From a checkpoint of a small transformer trained on Wikipedia: 9864 steps.
Each number is 128 + 24 x the weight over its row's rms, rounded and kept within 0 to 255. Layers, rows and columns count from 0. Numbers have three digits each. The size before them is the row's rms in percent of the matrix's.

# o: layer 4 attention output (transposed), 192x96, rms 0.0696, rows 179-191, columns 0-95
# v: layer 4 attention value, 192x96, rms 0.0561, rows 180-191, columns 0-95
# up: layer 4 MLP up, 384x96, rms 0.0802, rows 0-56, columns 0-95
# down: layer 4 MLP down (transposed), 384x96, rms 0.0802, rows 0-55, columns 0-95
o179 101:096112115107106101057121147129131111130127141143116113118133141116112117172098144160124120157114134138125123100115149107134136140111111185113084146150137132115104103063132123107123105115151109133102159109157149100135186110126132140176145122086129157154121178142133112103091149092094130159
v180 116:118125126147126097145155134127124074148128072144104104147128168146085140119078162137129126177148165115112123162132170106139118166127117115148130124145134096140149157131146175110134082148123119124115108127114167093152143156161101124134122126121127118128138145175150164118132152150193164126
o180 107:153115119121168078144149080128125140160123125118157128131094117153132144112080147112124145150130145139089148127105178114148166133136114137136130114174150130100143112139155108075153108131157124146137077148116112060120158149121143151120114123141145149083162166145140094137127165151145133101
v181 104:096127165108148096159143139200074128146113149140119087124112160127106129136104124128137152131147155151118113122124112155142122132148130142143127115136088161111103111124135147114176119136107113167165137085147127102122096061145085117110151139101147109131137161134115118183127147168138164119
o181 109:120121123140135167105095093128129090161123099148144111138126159147121130091116141113152132101158092122160120126137093133136114139108121163141106085124156117184124129100184086105126162130133100163121110093103117110179151165086095120119115150117095113082091155127145147118155122149125113110
v182 107:106135174101139157158129138176137117175136132116162150126113121132126151092113137170128161189109130139128141096131143132092120149109114109178114171109126062183131095155089114139159140155129128119169117149133106148106124130105126114120136106115143155117087150131123121170149132137094137126
o182 092:114152148116125153129076118132146157201163107144122138129119159149105122117163130114172135114138170072125112147137135147159095068129114164100134102093112132144154144185130153157150124120130114130149088161098115118126116137148121151121131140128102125130125151087125100152169114115097116136
v183 119:166113114159124142110099123136135182117141164144100141114130138075195133141133143111146160137136091084146114176111134117173153119117131110127147052149163167098106149100149132135113154135106142126109116140149167110145158128118178124115140103136126140128088142135148134114124107107141118139
o183 092:116164085115113128120129132153121128174094159126087111135125121117145116166125154120114145131144085146097123149101121176102166116160148105124094168125129138119111160096098118144153131157129115137127207095118120145116143150108132136093139108121109111171165107117124149130072154096102147138
v184 102:122140124132199147159130113120130056134122129104125150102135139147171145155112171151103084181190148139159133122134121107116119113134124161124136120149099131144140156114119140157104122119111137151126117135150122150099138172190117094155142114130138130170126105119118087125120101119155097117
o184 104:112101175147121165143091103114106133140123116126149114143128137122144115125126144143160131077167162156137170099087154107125148150154112141126148112139098129159130127162107129160116114156148127152138067142167131113095107089144124144126121141154141146074143166119128085106123099143149145067
v185 099:136112123159094203119133098089157133090132107084111131113119104132131127162155117125149127124132175131041137127139095101118124107115143123120117085127133148109143111102156114131128124109137137122106156121129132128053148108128137137151129119075127141133141146086143109107123090092131153117
o185 096:117131134150117105114142128121083126112133168148129135112138103134117118126177118121151101120133115149146149115143141097103149110157105094148134124145129127099167078146131135115145122149151140104079127159134175099082103086174152098142131106159128089136095085139076137116081142111085156113
v186 108:116115091152133121133116131142135130127126128163129107111108144099122141100110092075121106131135131132127130114119137141132144117087168115135122120143145106110187116100098125101145115079098162128129166098097115153104144204121152145125099163126124062144159098098144150099117167108131103157
o186 100:098141130133101109105139159147128161127136148131116087123136135097098136141129113164120109130145094166118143108172157097099132180059123123132101156117123117114119105105140091108123093098140143101140119119173072125158152127119172141166131159134124158134119163169152157141104139122091131150
v187 108:109140173164131125130134125157116162109118124144115092130142140100112114099141130120140127095106129147178141115124132147132149062100158095111094138148106078115143105100133082111104113139139176121131131101178180112111133155144170107134145178114157095120110092119116136083121130138132118133
o187 103:111158093117120078132121153102078144088149103118091084125142122110112117148137150128150085156180110115136143108134149098084137148115136115096133130143096124120156145165097100124099111109136119128171132187131123137139147105103165137152133163124140094136082091159141129150098128110142137141
v188 100:166118080092128133116114125125129134114143117145139111116163124074182134100143120111116138139095117098110152065134171139117113112092166084146140136169144147149182128123112150152123132115116162108122097119106138158142098133145190144120141111133120121133122105099137095114135124122124062124
o188 083:126129128139094167098113158111147146139142154114128172112146100067152168166132107164137116101133119119123151124136118175127132103138138156103155168123125111109101120101169123143124109113098137100165125144147114173090154122113164128100145149114122138165178132142159100164130150086094112148
v189 111:113150124069146176150167112104112073151140175101146167171144141137148122124096124124100133135098137134179131090136099102140140115133125158131124152119153128135070132124142121124117157180167139125136098125113114168120114140145116146165117095075121152146129138143122095121116140103131155113
o189 106:104102137093148158166143112097119106149136128142153145142108168123100148112163096176143125113150133100158182130095109153130067129108113128139145108156138154146142152128125140158172158141150136144141107119132149151079105146137136079125119167116112169114135142089102109114097115176115135128
v190 110:103122115114095108153133126111097136161091125138103138095093100146093110161134134139160100122146102075139109182121131100143124138138104131152085104142128112107129103113115134090151120144133141174171161143125100145106123137107099136137154144169118070150123173112135112110127132153124195124
o190 102:108171118131142053131169150146109149134121141162121137093121178113105108123122170099146130131136137140144139113118104094089154119089094112144111133145084079116135135106115141120127150140141140145122146115120084112120154115136086158134136164196129120144110139101116153123149158168140104107
v191 108:170120159136104136115121125132143140083085130177121116115118132132090113136172107125181129127151140094118120145120151108142113142120185144159124146094117091124164138119104163110137124107122150150156146136161177082083146124163143119110154149124182085117132149109144118097135108138136148098
o191 111:116180120122114136104118103162093133089101100134109123105107124147099137130121181130174146121099095152154135154188144134119165112084141140099130129171075125118149098113143125116142124092165135153130143140098097084113161118107122165137137140152107090160099106145129115143139115107125131107
up0 093:121108105143149176112098128134108128148126142132121148107154109122106124096134141141132156146162155150083112104124121099118190127139098119123138148105148133101116141071085138115139167090117125161131100078157138148109118121175165097157113136182139108117146140112107105073127140170128124121
down0 091:093132088062128148124143119072104103131135115128122167099122129119124137102148099111108111101171125142148119138119107080103142111089115162160146119149097094129136156117161132163141123109118132163096162115093152147099105116118155119160135140144075088141118144124131131140187110119129142138
up1 098:136105133135136173138094144135132156135070140115114137132101147108119155125107106143149111182086146087098132162160126142127143138123162104069129150120116189137166121108145125096152171125106118086147124158123121152115115150125149145132114150089114158125098091167126147123117101094124101122
down1 096:160072135165143173084120126138145118128134128111124128168139107119154156107164145116083152132167066123109165144110129096151114176144101103140093137166135135152128118131123115124142149133104114153114191133149151104133179112140115149141136131141121112129135159137126121172169098159134114118
up2 107:137116117096151128123120123093138119126126139129123157118143148111142119111098173097182138117119144136086164104180109125154141127110114107137122104105124152120115136145128125116100144158104132153142118094146110174078116133154088157131140206098161081140103096123112117143092141179142138107
down2 105:139130136145088122097134114133120113142125163109144139166122127152138104144128138096097141150131102125107129093132173205093066145150111157118129121119100122109126127110128149117159161158095131170134110116122091098106064146107129160116123195148107131092138114119135142102135122129159121138
up3 102:118109150098111120139150145097148122125142075106122136163165102127087140109108185156141132169126128065137102139124102120139175108114175136119128114102155174125103140106127157121146126096094108105143118112098151148120168111140109124109133171095122111135108116155093148144106164123113094127
down3 100:180135146121112159137119140131129091091106144119105100150136114110129161062101166096142144150142126137113141100095129141100083128110114138129162108155110121070115150149102124112124141124083136096116117156111164121113146161149157117119132091161132111165137154161137149144084149116152131082
up4 095:138106150117128153161139148129117142123113113123108154171113171137083142125124121130086176154120140134126131116125095113123152110151130101087113071133092105150171161123085135096162149124093106166078127141107090091105132160124113142119111105148143166124126075140136116116124170110124149134
down4 096:165143171120148120129127159135119147113053135115109125122125140081142129112164108108145176105129123170144155164108127133152127137137138126127151123175079156126102123134118143177093082099141134106154121080127189132139124108146130122109133105157150082167126105133125120118132099128147109115
up5 090:135138179128110141130106138104110135102115100082103123149158093108173149112124160125160145144131131096123113136154092146132121131088094102141144126109142105132134134125082179128126141146128136157151134084126143155106143129155154164113085189094078088124099149142128123095113138133126092154
down5 092:117125129101093105160141147036158099111088166123118136169117137111095135136118110111092102169107109091124118133169121105106085113125127108129122156125079128098106117084132107138151140107146100127151148086126131145113140137124139124186123113129109134107107154117124161119113143129122142168
up6 096:162123126162139093147117166145140110190163115125102176137123156179149146117143135085079085083101108135098106144090114127139105128149117108137161150100110148147116115112145101103154138136144094126149115170105158100098133133144152154139124097133142124111143145103158149099112126109125160123
down6 096:138181146153115152117121153136085120091117125166125142098141119113161110152123160123125135138096129160099137092119106099147100114163122092110162100124113142129100176138162131115096156118133122121106147082107094131084085126086157097150147118154102134141109060130131149143118106124132145111
up7 104:126155122110154093142108104166112100118116108111154154152107101198123112124160188144138168109124134121139117141110146105113142074111112129149131093141093111145128166137124112083156145129143149104134108080124126114123134125127149100060134128121140138105067121120155146101134118101104122141
down7 102:092149090126114105141136106127099132124099146114122159155154110089132139130094164099146157103139095103125135074116086124140114083137110082141096126172105135151144086136138132130181138181097150139165126123115157127101116102143113128108106158097161088108142115112122120114127097100104116133
up8 101:132119075099090158078095113160149107121150097133153147107117117159160116136155149156123127170166094121112105143125133133114123113147120112070156124087176125144093136131138110104167161156119137145072127118093098139166160157140131129109132135126093125149092155133142106138129131118157133111
down8 100:107112137110119141140131143122095127081121125159162124125141128125164117100099124109147094106130147170107128105111091155124138112128090146167146146104150143105116068144126104125136130138097095170134184092083156124128122112135091086183123130123106086141116137090109144158124142139149173127
up9 101:173103156130131122092088101175119131153103101099154146164090127146127184137108129107154130116105189145122161130103117092074121150174158101114126162126127117138121152116104158127116115155136130157120120107129120152125144120109154115112115160104149101123135121085133105158123111084093114114
down9 100:126126097155127127114088109124124122132152089133152100118136070111150112143173134101140127116144205135146140160139085137118141114111111122071160158114140155109137141135155147102120093139153088138129117095139144131135117128157161091115117107099146132113128099105176113182117119136126093096
up10 104:088135105136097125154095124121107134130142134116113155126125117163110111100162138119127112149106129091170136108141121130118116106183142118159142076120116098105077140120118081141134191133147120102133108065127149178112118144137124117086117118105136133131116130104117107128136131131078059134
down10 108:158145110120151107119113121139153139194123109101124088102174097156144117115124138131158094144141126140130054098108143126127134111145097154145120109125118137166144130140170124099160131160132156163144090154111131075148145097109147153109129127159126102149140102153090164154159116106126153119
up11 096:163106104116110175106105143097145169152116109113118087107140150181149140119109174122168136120146121117101152102141115131144153107105109118142112112126146110177133148082118150142147165094107152144127072151140170126130140106159120173142102119158173159145107151105126138159143132124147110117
down11 099:093147111099123101114134115148157124159083139106112139165164129118115104073091145163131128118158123087159143093123107117149106093153127091070106099102127117143133082118103122141140137150117193142121148177150092123105126098145133122125149115127096129101120137122109096150142108094141135110
up12 102:107127079141137131100121153133086163114074139128123160082141108099155157141112110077135131113135139099142128107127134153146140146148156123107140134111168093142112106050138152108138116091153120162115128149127131133104096123150131114099123134152150152069127101125145099116112135184131153122
down12 102:167138083097134126136185114097082137094141105161111130137116105122094146136165115106058119117139126099122128144127124124111145124156156148162145116151154147129138164106125136118180076110116127157141158150121110132123116131129126114144079141120125176106160157112176125148108154115159135105
up13 092:126143120130093136110128159109142076112142132123177158122104099119096127115117119119110148106149111121152109160153093140126118101180122128108101105129117166091099148115166111128135172151119110103117133101151118103114129091185097092136105117129124148113149122099143097125151113177105165070
down13 093:138136100144126114139129150129106122133126103116095128147111163128160142157130118106160117112116139118155119118145151129142197142153076142109145118153136118149148146116143119115130149068120093076128078186148113100133144139073140151139106103107091084114122108151145110151118161166123088119
up14 103:165130126151151078118145148103095103153098148142112148112115152115142105148167146146178126176147127106174135134135157142090143124120114066143188154127153141137096110080105116099151145157108105135116080150119130142145102142125114142129155146132130121112093114168167141150123126129144148119
down14 105:134098099146111128101156146124131139087151153140148147111141149093108160168126123161114134126124084129154162105100089125137091107165135127120117074106124136124145122114164152145103115160084133183106119094119083127096153118126094136152151137110150128077084149151127136129115109137144088101
up15 093:125116119115114146064096137146179127125123094157097107117156155131137118160125137155094174165095151121099166154092155143086110136156152143112111131093151144148096141126161166104138170113129131113068097149107118130150151135160112139120126149149124161144112137131116132135114089099102120114
down15 095:125132120108129132155130098114136120146092146138154089110142158097121131110126120101137090125099130146096157135104136124136112112121122150147084110107091131145109099134131118113102180172133097165102126105088120126151114079116100152166136160190088101100088116083115130107151087114110136148
up16 102:142126138093123126081137121165152121148124108101147156119115128104175112141132130115107121133125096148148109089166148127127113127117092122132176102122116149115127155078179118151133211148122161173109155161108126129085143140160130155096153145149119093147093129142127104159137143134139149125
down16 096:141104152126133119143086141141073156141131125133175112102130125106137140104168079106160090112154138159168139080139154109120116108101095107154113132129162140147131137098123149148145142135111141147141115116099149155121094104127159166110197154158121127119127096098160095144157126149132112096
up17 099:117130151135119182158124137128106117106111143132121100144130152129108132151088152103186165167104093132128171139125110091065109117118122142140132132154185146115117155119113138129103169096105119102162114163108162109105120114124112104133149134135151117105127156176095136162079101136128136139
down17 099:144063146160166098135128150114134126107113129165132138110084099096181134146136132127124151139141165138136128141101151129122092067132128107146137120147143110150155154121154124117121106139138168162133140115120164094093110104079130149160129128141104090138146093131150156175099083115124110144
up18 109:120127130106108112094116132123129123108115103141138135115156161141104101120106133132112131131143167119084121115136137082081128076094148135125130145061100160129147136137140102195137098113102152121106156099108118089143131117154116074113165137092125109121131123103135070129137123088124088141
down18 099:097139166145116084088148124133137141094137132127148138139138124093152126131132147131114150100107092128097112124130147100082127123113168174157115132087187147127132145157129122138103125116113120123094158106099147099163135092138171133144107193101120126099155102131129085156176108145113136148
up19 093:116164109107141153141121128128135105100089106068167141117151104115159113124108098141099133147091138088106161103116102104115131130114110138135133126097114112145146124124149097177127158089140131093076101116112142123107152182153103125114138139127150107111127110133102134084149160162069138155
down19 089:193081171112116123096079128175122120126185156132095124125132128116121134126155133128131118105191140143173133130111157131165134148137122104140111144146109148095143142124144136113087149133137083156113155104139119146135107105149149137136107121115130147146099126115133113140077097151181098106
up20 099:133103142142132136122137148176157088125132126140115123099164115140152137128164085068131143153127138139139122151158108107122122123133127137144160134150148178147087111043135128166143174105127111135142130099118119148150175169128139119109093107146139161116114109117129123120117137187139104097
down20 098:150079117088117129177142178100120082107131130163093089150145123115121091154097135124130116158108122155076121116126168162124128142133131121159090088108114133132151136135107140127141130074128120128156124169113102107151132116069143157149135138132136120158101119117114085102085143129106136126
up21 109:139176123132129155162141137139133147139137099090119148139134104140111105116103135099125144123141154120094128126152073098144208107118136131083114146078152133147141144109141145111123109106069145108102126115160161078076113118119107137099112127127083131125138134140134135146124129178094123116
down21 108:148156141144110122148096129126152110125095130139168185097145111144151133095158163148145140092126099136162110168092124093136149123116089122080122157155133117132140150136127150142146142132160092192119158141125172136187129120130114136114102141135110138083120117102107167140141142108111090142
up22 092:172129154092144119139119108131132131156113080102128136153162127134186121143146117130149135134120098077127137101125135116131228123130117149138130091138139104109149116141172154129114146090135107115087094095162095133118131138104122098140117125123100155109107118126152175119126155157095135130
down22 092:127148170125135100127106100117091151144118126154124111110149107159101104132114120135125106122165099148114145125152117129137145145163133098151148108059149103113151142157094131103110138141179137160161127120101134130111107069116122195127143115146115101145102123163081137158107121070124130117
up23 113:136127123135102121122122137078120166145083130120130178091113137122133115136123161104140096143115120157133172110111127155092142131148161084106123107115129170149133142062158126128133160119124150129110083131081147101148110150107100158115128147171147135089154117091146155148102099168148142131
down23 117:114130144101111165098177141121126098081144139128131156134118108141103117094125158110095158110125100143114177111147114117134096107171152133183105134107100117098166132131136113123153113175176084133136103139139092139121146140152104080128128117110148128151122100120140120086134099109159088101
up24 099:137121171156117134095085139103094155087075092121109094138121102119162090136140113114129112140167122117135163139144124045127125165188137117107130129142131091145087136095145114109096128139103101136156092109139122127107105133167140132144163152130097107146140148107151127138129122129117114121
down24 098:107110109136111096093112130138127099107100183156100121154127120078166126135121125156128156112121103089121132139152155137120129190120152166111177080140170117119102079133121158125106137108135103147119123100169142150145122144100146137139098183141104142149165130126139120140095142142145137160
up25 103:096161098064144168111088109150133121131153060144117128152113139149183174120083141106126145138140129105123134126176090147114137135143136141111135132109094094125148114107098150135107145157093128122103082146116133142118088146111083119111124144121105125152133105113171103123133125121110157116
down25 098:149140090145185136127133113155086164115124077151159117143143141101125146143114096149099119075096180131139162141118138140126139124149178135130149134143110155131146150131127153106135111146132079159124107177122136140129069118146143139118134124127099113158137064140127108119146130140131171096
up26 095:105181124125151131189125129149131136143129130095143130088167094128109099106095140096137150125152098115141170086188133139109127130144113084122124114123110137144078178129143121109136179110155153141126129118102114119127105146147105168125149103084136105114099178128123122137134130130088149132
down26 091:106156143130154130121127139085102147133132146122127128094145124156079162154107139126124126091168136125138079151102158143150112145129165151165105129103080126161084106146105140147111094109131132111145125128110146127143103096123124111137135057160144176096127095112166120178160131123131129152
up27 092:150119128084153120101118133120138124140128129149133128149113124174117122111157136104088098152098109152138162130138149136116163143150097136118152098115099083133140126087130116101079172161136130117120077100162155102180151109149106145154082152084137130087146133110137087127146112123101162113
down27 092:131091165150133132172123111099134129136116099106109125134138098148113181123112101130132152129194160121127103131129150152140136103114135091112094187147154147159122131121170129140112132112127154091122114100135147130105111111101124102169114099125135134181165130155087129077129153153123116171
up28 112:153135126158162155058098140152110175129108158117124148138132105126148138105134137157122150138128105128113191116146157077108132123123095097115130136141096103119122127120137166163117147152115111136095132142143143123159141109144130144153116118150170102154139168139186087119108100149103155086
down28 110:128089144128079120148094119135115134114146121101084076133165152117127147105139105138131102141124137136176129136132154100191125157103158091120124137135140124123150065151133146124135134131112149135112125154090132141125138111142187108133092164111166127134073127114179108150119101119133125094
up29 106:152105140128160110078116115125127157099132144127112124076125130107103159105148153056115131170118134096124139102101151114093131130137145108110181113131131156146110200147136126119130114126111097156073126121130174132133124136158145169142114153155168157108106094140142141148113115126140114131
down29 105:110156136122108150181148098185174101123138137112144111102131115115099118132106121191160136162139130123143101154147125150102106082119113118099109126165149144108128077149144120158155107150173117113147174129128152140072131116135138142134174130107118133116127143118135155126168144145084123116
up30 091:151136139144153151113092133099096141140111119105127138163099127172122128136104129152125148123156087172134128094167149130095135103148076119111137118126117140115091142134138134163090119114146115122103141092175117113101151133151117104121078122138126153119099124172200157093100091127110159132
down30 093:125144108126085137138134108107109146090102123134101095121150137126129138104136124111091166156178126114107090145142150113152112152138163160102117164094119126158151107119117122115189089116091127121149167140130104145108111099103114131138148162065136098173148159104080132129135134130150093121
up31 101:123136092114136181123118164150147101096163116127149158155110123108094117106156103134138119125144097114131110172164080106125103143137132157147160124089116120103152140138094136114155150172126093111089121129119168160139117150150156093130096166083123082117110130108136100123128089167127117113
down31 100:145109130136126086175102154092116139116125114170106096132111139108131119150094146118133132122135132065149136144116149135120175153114128127094107137111112100104114102133160073139151099164156127129113112167125079073107126147140152146108161129155140100147124134169116092145117188133134122119
up32 090:125143081133147129127108155160130128124138078120140141111116142132143112150115153160178151179173092133134118134182121127127160111154100124167106099126151153096098137131096135139127131155097151106130148078101132111108120115185184121094109165126113131091106145133122159128106133100111115121
down32 094:161074112134134094085122154130102166090157150151112141126128130151126158110094129110077132136111138147089163128079134090164134103132112118147133114144117124134147151139116191136106119161121133112077129157117115111133091081136123173121112122139143158108116102120144121151141132091164138163
up33 094:095115124137134194131111125124100156128145143148141158150160139117158159077104121169137156148086128145081154117149118088148103151144137132119137144126163167103133114090131162123120137119082151125128106134141151090108133122092144102105080122115160123120122181092143097095134152135126121156
down33 096:143120150087124127151104119148096126145092139117164112117125139084166150126137087114124110148134153130131155107133079127128120125140111156135073130145164094110158110124136115100146124077127102107130169090118178151107100061150126122144140162172123130069150137123124148109113145108128122138
up34 106:175122109093149117118129141097100116125130127099127167107101102122099105158134128141132095116163114150142181169139099088122162091113096116162153108126103167103142148064144140136169145093129147131091156137129142126075109134140118132146146149136139160127111118149163144084108121125133102127
down34 103:121148140110104141078128115173142130098145145110156084147108138085100139178148142127113174091132122155089117119117101145166105145121107137091147157115130125128124110089128137087174105135115112109188162161130123142161122135103103167112187131111143112104127114153146134132117131105107139129
up35 086:160076113128164103130094156114140125091136096139117153137143140091195107108177090091121125127123131108084132154113113120168101123103113121127138113145104136113140177093125161103114107124104105140109113115093198147137121139152110111122103153153155105124158119111126089127123137106137119120
down35 091:091152138140132131117151103111109115175106096144113115104107093172118130084095168121153141114137135157141080140173141137131134146105111153133137131160143121136086120119106127136132167112169181104134136153113075110119126140090112162122135078110091166158127161152104124113113120137105160118
up36 097:132140164117096197146139121159133179106144119100125154142160118173127148107113101135118131158103129137142134125129126086135174124152112139119147108147108119114188126132156113102124131168131110139114150117105122111146154115155100126132128134124087210125103125087089120133119156093141097144
down36 099:127133112105134123159088154115115121119098101161106099110146133105146179086130152129135145154112144145100195084140109152128155168124131143134077115145130108126156153147119174097143149136095150107149119089141127098106131139092102136098127136125154103102102161170106133170153110128151126153
up37 097:121133151131136157140101144111107117112102083144128152097102118109120143101152178070099164119135127139129125150126139146109155133178163170072124116129122096170097123124142116106154131113101123084157126140140117175084108092129124122106107108102110123132143099145121116122128124071113175139
down37 096:166118096127114142083113068073128127111118109131166139144111138109164135109132138130168119134145116129180144113150163150106129120105138102106095156149172162171124102138145175133142125124146137150067133109117109118124071123138096131104136126105116099157149128148154148141108137105135164121
up38 102:136178148102086117112144165074155127161132129106123143122128129170128180137106126145118161159116141108121129086171080100158150083154137134120131169093133111139156144145097140096139130123133136095125122088155108114117094140129152104119106166119184124127094131128113107149131157110119155120
down38 104:143123138151105133166150155161121133105127115114132166142120135111137128128098096105132136181105160156142164137125118087113123138184096128109147126147112131118103174149113193096117123125154177150086102153132132154132107158127138110126131124104112118147104108126087112137133111179145064145
up39 092:142064108151152102130128130144127096143100118124129153128142076205127162123111173127126110131106132155126153125151117137135141115134150114154161125108120119100159109114124115122112129144099112125125122142088141086087104140170133141134153114083140086120131154110121145151144115143043145137
down39 089:116122163115076117155134132108120108112101101130148158120133140141123135152091126157073082091152162099115108133099098116126128114148145119103097112110104125154110146144100148138133106125103129168122132097114110184094086149097142115174163127123132127160123153131111147138167122155173177113
up40 091:161151152098141125121113152180109120131083125132070101164132073147131135129123121110126107110088127173121116174104121124159127145147126126102117109104173168118125152141129135137108103133139149133107084127144105134143160201140152178143133092140100140128105105126106143126096125142134159124
down40 093:152119148148112128101142154144136144131087141110098117176174184110117142162156113116134138135128111097143155072125102137123149119105120098083169136094144143141120146107106125142161127094130098090105133072130101139100128141107129159118124155109129097130120151112120082154090137083143143158
up41 105:113126135115138105151116142102105145123117104134123179125120131107168171089129154101127149098131080116140129078179108079105114145129133075144117135132173137133101135123177134128095150159146131114147103118141108152137142140121125172155140136097164137112116195153145119131125112111139180121
down41 103:140134099098112116155094111143117119115126142183091147168173142171166100115125134134086120136122152146125113165142146136131113103090146174134090097135174140125137105149123090147142118143055147160108150110126159129116136126144127152124110138119132138124132077108146128168093103129107160143
up42 102:144140094166147125173124146140149087123117147119136136127166121133117146147117098107121159153173112159119142155173122126105133127141092155113126149120116124151161115136113126126143210142082110098090119138125120106147168072113135120110138084158158099097093149155114135121116130147133106091
down42 099:120154125126154087164112190112130139112128109093115165130131147094114112170132157139108113127126107130128114090144114169124115109094150163128148117113139095139192130116148116129118096180139127116117151129150115114099089143125097125175128134110175122112140097139163145160137141181107171139
up43 099:108104140133143155096089135147146118171128145137136145167136117153109143113149145112088129179075099106090178146140142108131118127150160111154121149126167150106116150131115154106113138097105129139117102122129097180141138089152129148163106150072152147110119149109100114150138123157121080100
down43 099:186154136130145128151142147131152094139094147117129118177143119137139137079150164140125156138123126146126135108121139128113124077170170149156177092114140130146109105188167095153111158129110136121124131152157136107120124107125122145138163144166067120111083101135159109089119120123133128145
up44 110:099144129121156106105110128169175142120148136088145165116107120121141129118082140066095130136076125113141133095113164133088129152208116134137199123128130188142122109110117113122155157122126103133116124142111110120142131157140113083115123142119129157130136120157115130144146116105133111106
down44 105:134149153129138121129085083102131152150178151105162134117125100149119081150145119133166105088156077111174147139124164104087119126106138155139085121126071105152100143142131116125119140123126147125108121128118113125155122101112153155126155145167110097138077158133113088149156101107128112125
up45 095:174139138100106106098126154130121142141118138089129111090150136173094134118128171145132160136131148158133116104152100111096171112085123158136096111141078111148104137101108133128142162126102140113114114117085150130115154101184109155129082141166132137143123099163101135150118110163174124146
down45 098:137125130107111131114157136147147137123117093096136147096130153126110102083141105132122090075109107102181108156137099135145139129125158115101103124141097157119079097138143113193111061125123151139120124143133112133122125105134132134150107144114130092150097180168173088108118157115124126112
up46 098:113134156148119124112068134130077125153110091103135166143122131118163113141111099109137122114113067127084116171108103134140098152140132143133143097124155151155104136174150147122128137114096130124109119144117107122151102119150131163127114090091125117130107182154138122176115112142183117084
down46 100:134117138163101102125106110115114125108100179131108136164094120136103141116069135133115173115122090129108111140123092086138165146110143135118182083115172137128118167131164100152126168111167095120131107131147124136129149125077153155136116120127122134129152148150139125177112134167085128143
up47 102:111129112061114185145129161147105112114162119103120117137129086126110127130156171136142130173156150140100171092146134129125133094176131125145113177135112130146156133140123122055119161108158122076089094101141128108136134122142115142121155132129131136084126120118101118134140137123133091148
down47 105:131148142160126090123117114131158143183137146131109122086080137142138128188169140173130096154132118124140109139123141088163134110145055128131145087140118107128128102135134137123097165157126132137115082160097136123144115134141089161102122130159128118102128123132174178103137131104122105127
up48 097:109133094139118123144126125080101151096091144149100101127138112131153126061135125073139143136148150137138144102114133136118153135174148140152135137121105122131094165114098171110104147099137132148107161147131169120147122112122092158154159102147135144152102177087136100171139138102095091121
down48 095:145110158103143141133115133143137109090135101125094140159135139138148135119089172174153171073139164090132134133135124150128133162114151088097164150107111153141172127102111094119166142138141150092078110176165094122142098132138111110118142121110126166124157130115133130166115104112142130160
up49 096:142159079096124112131117128094137150139139136105119178133134161157094129094120153125108111085084143139133113142121127094103128100175136121074149108148142169135108131140077148142144117106079120138099109164143154120149134099121156148135156120093138165114155164122136094132132153127177137149
down49 098:193108095133170133148136086118127088118112122159157140106124130132166173135101140123166149151115119113154168118156127110114125151170140145151153101134101121140127138139120105150129147138106126108096125153138131116121162168147153158103104108119142124117114202180153121147130080110154122102
up50 097:137191105117129146109134114103114132132129115083130166115112113153116175065121138120152088115139105154145130110120124115116125129098152137097146120116142136137109158151126121131105143132167124084043086164149106090099118128094124141148123109103143147099098135108142113108127103166161123140
down50 096:156138160100147189146119083082128110131113112148135113120160096130133126142158097124141140115152119152104110124127153136136128127115131138140107176124096184130115134156146131149173110135183145082133117139132097134098150154125159134170148119153107163162153108137118151131139087146177110096
up51 104:136149121135115148139101129095144164125115136108110158137108118166115103139158185141172137179133132183156127133145149111135103115130124084092127108093099099126128143120126088174148162151112153126095116099105143175125130155172137108100147144110165095105133126124104104132137103130170115097
down51 103:127123102108118152154138144167135128140111124133164097124129150132111107167154114123156139139119131155151084134128158133138105132146117137126150114110065085183125129085135124124118106184122134156122110159109106163158134094101126163136107139121136149097125080101046123125148111123164119143
up52 091:100136106091132097161123120100120128098102123113164061116093104149135149136144131118113129135145124106102186083153161127097146156183120122141180133105128166098101129140124105120120146131116067085132118140159140121126159130159097094119130137093124159141123136132123120129133171158140146127
down52 093:116115132114114128124132138147131121145146133131121139097113127151124125100174111096093116125148155149151076144131128090134165091149122142121106109136110067109137129135110076084156197150149161159090119144100152141126109114142072148127117133116143122097119104120162142107148142085091165131
up53 104:156130134127123136117110146115106116106130113150117118158149126146100140151139104160134156164159151138181153143178127149115111146081152128132152104125122147086134157074118093094139144118148152079107143165108146087129104128129115169158158145097106134085163145141148159114096119119136075134
down53 105:145100133149112158116115146164127151102134113148135089088142101116153133098154078116108142137148155128161126112094151125159113194090154097135110100167131102146108158152128133129170098127085176152137145116121148133131112150141140125117150143171115106099106152111137143140113114108070107106
up54 107:127192147124160139116131133134152146174124119087127118115126140131119116089120145076117113116106128137085145111144144147135153135107095140099166142088130107171093115128171102136117134088104129079155106139133124128080103135097114111154129110133129106114088145164128081125144145149099170163
down54 098:120139146135106138137143117104097135098093113149147115094114110112138133111101106148139159116126102133164127119091156105100106171168098117113141103107126143087129133129127182136157163121139070173099158143117106148167112145109131140152124084170101119158119124119158158132176147118159126086
up55 100:127149103106121048102152111124126127138096137127099147142113153125104147112110146099134148128150130116141145128153137142156137130107167095088144150104189104176096113083127161145127148110098125100102122096130062130107149121107135109087115110155103137125121130111157106150132174128135154123
down55 101:143106161175138105107152191166126166126136113118109147134152109132136148134134135150121108127130155154131126120119119129102170108141118104070131121091144143098125149142144122131153084123132141120096178134137109131129117108098153113143215118148108122121118134138147194133109129100124092164
up56 093:165119102151121145168109151114129113198104129127135137111155154135118117123129102133082152150102108100117133115123146158129132148124139147122146111147140142124117136113165160149185134078108168135098124162089109138116125127143148123127122126130163138146116166160091142085138156097084163189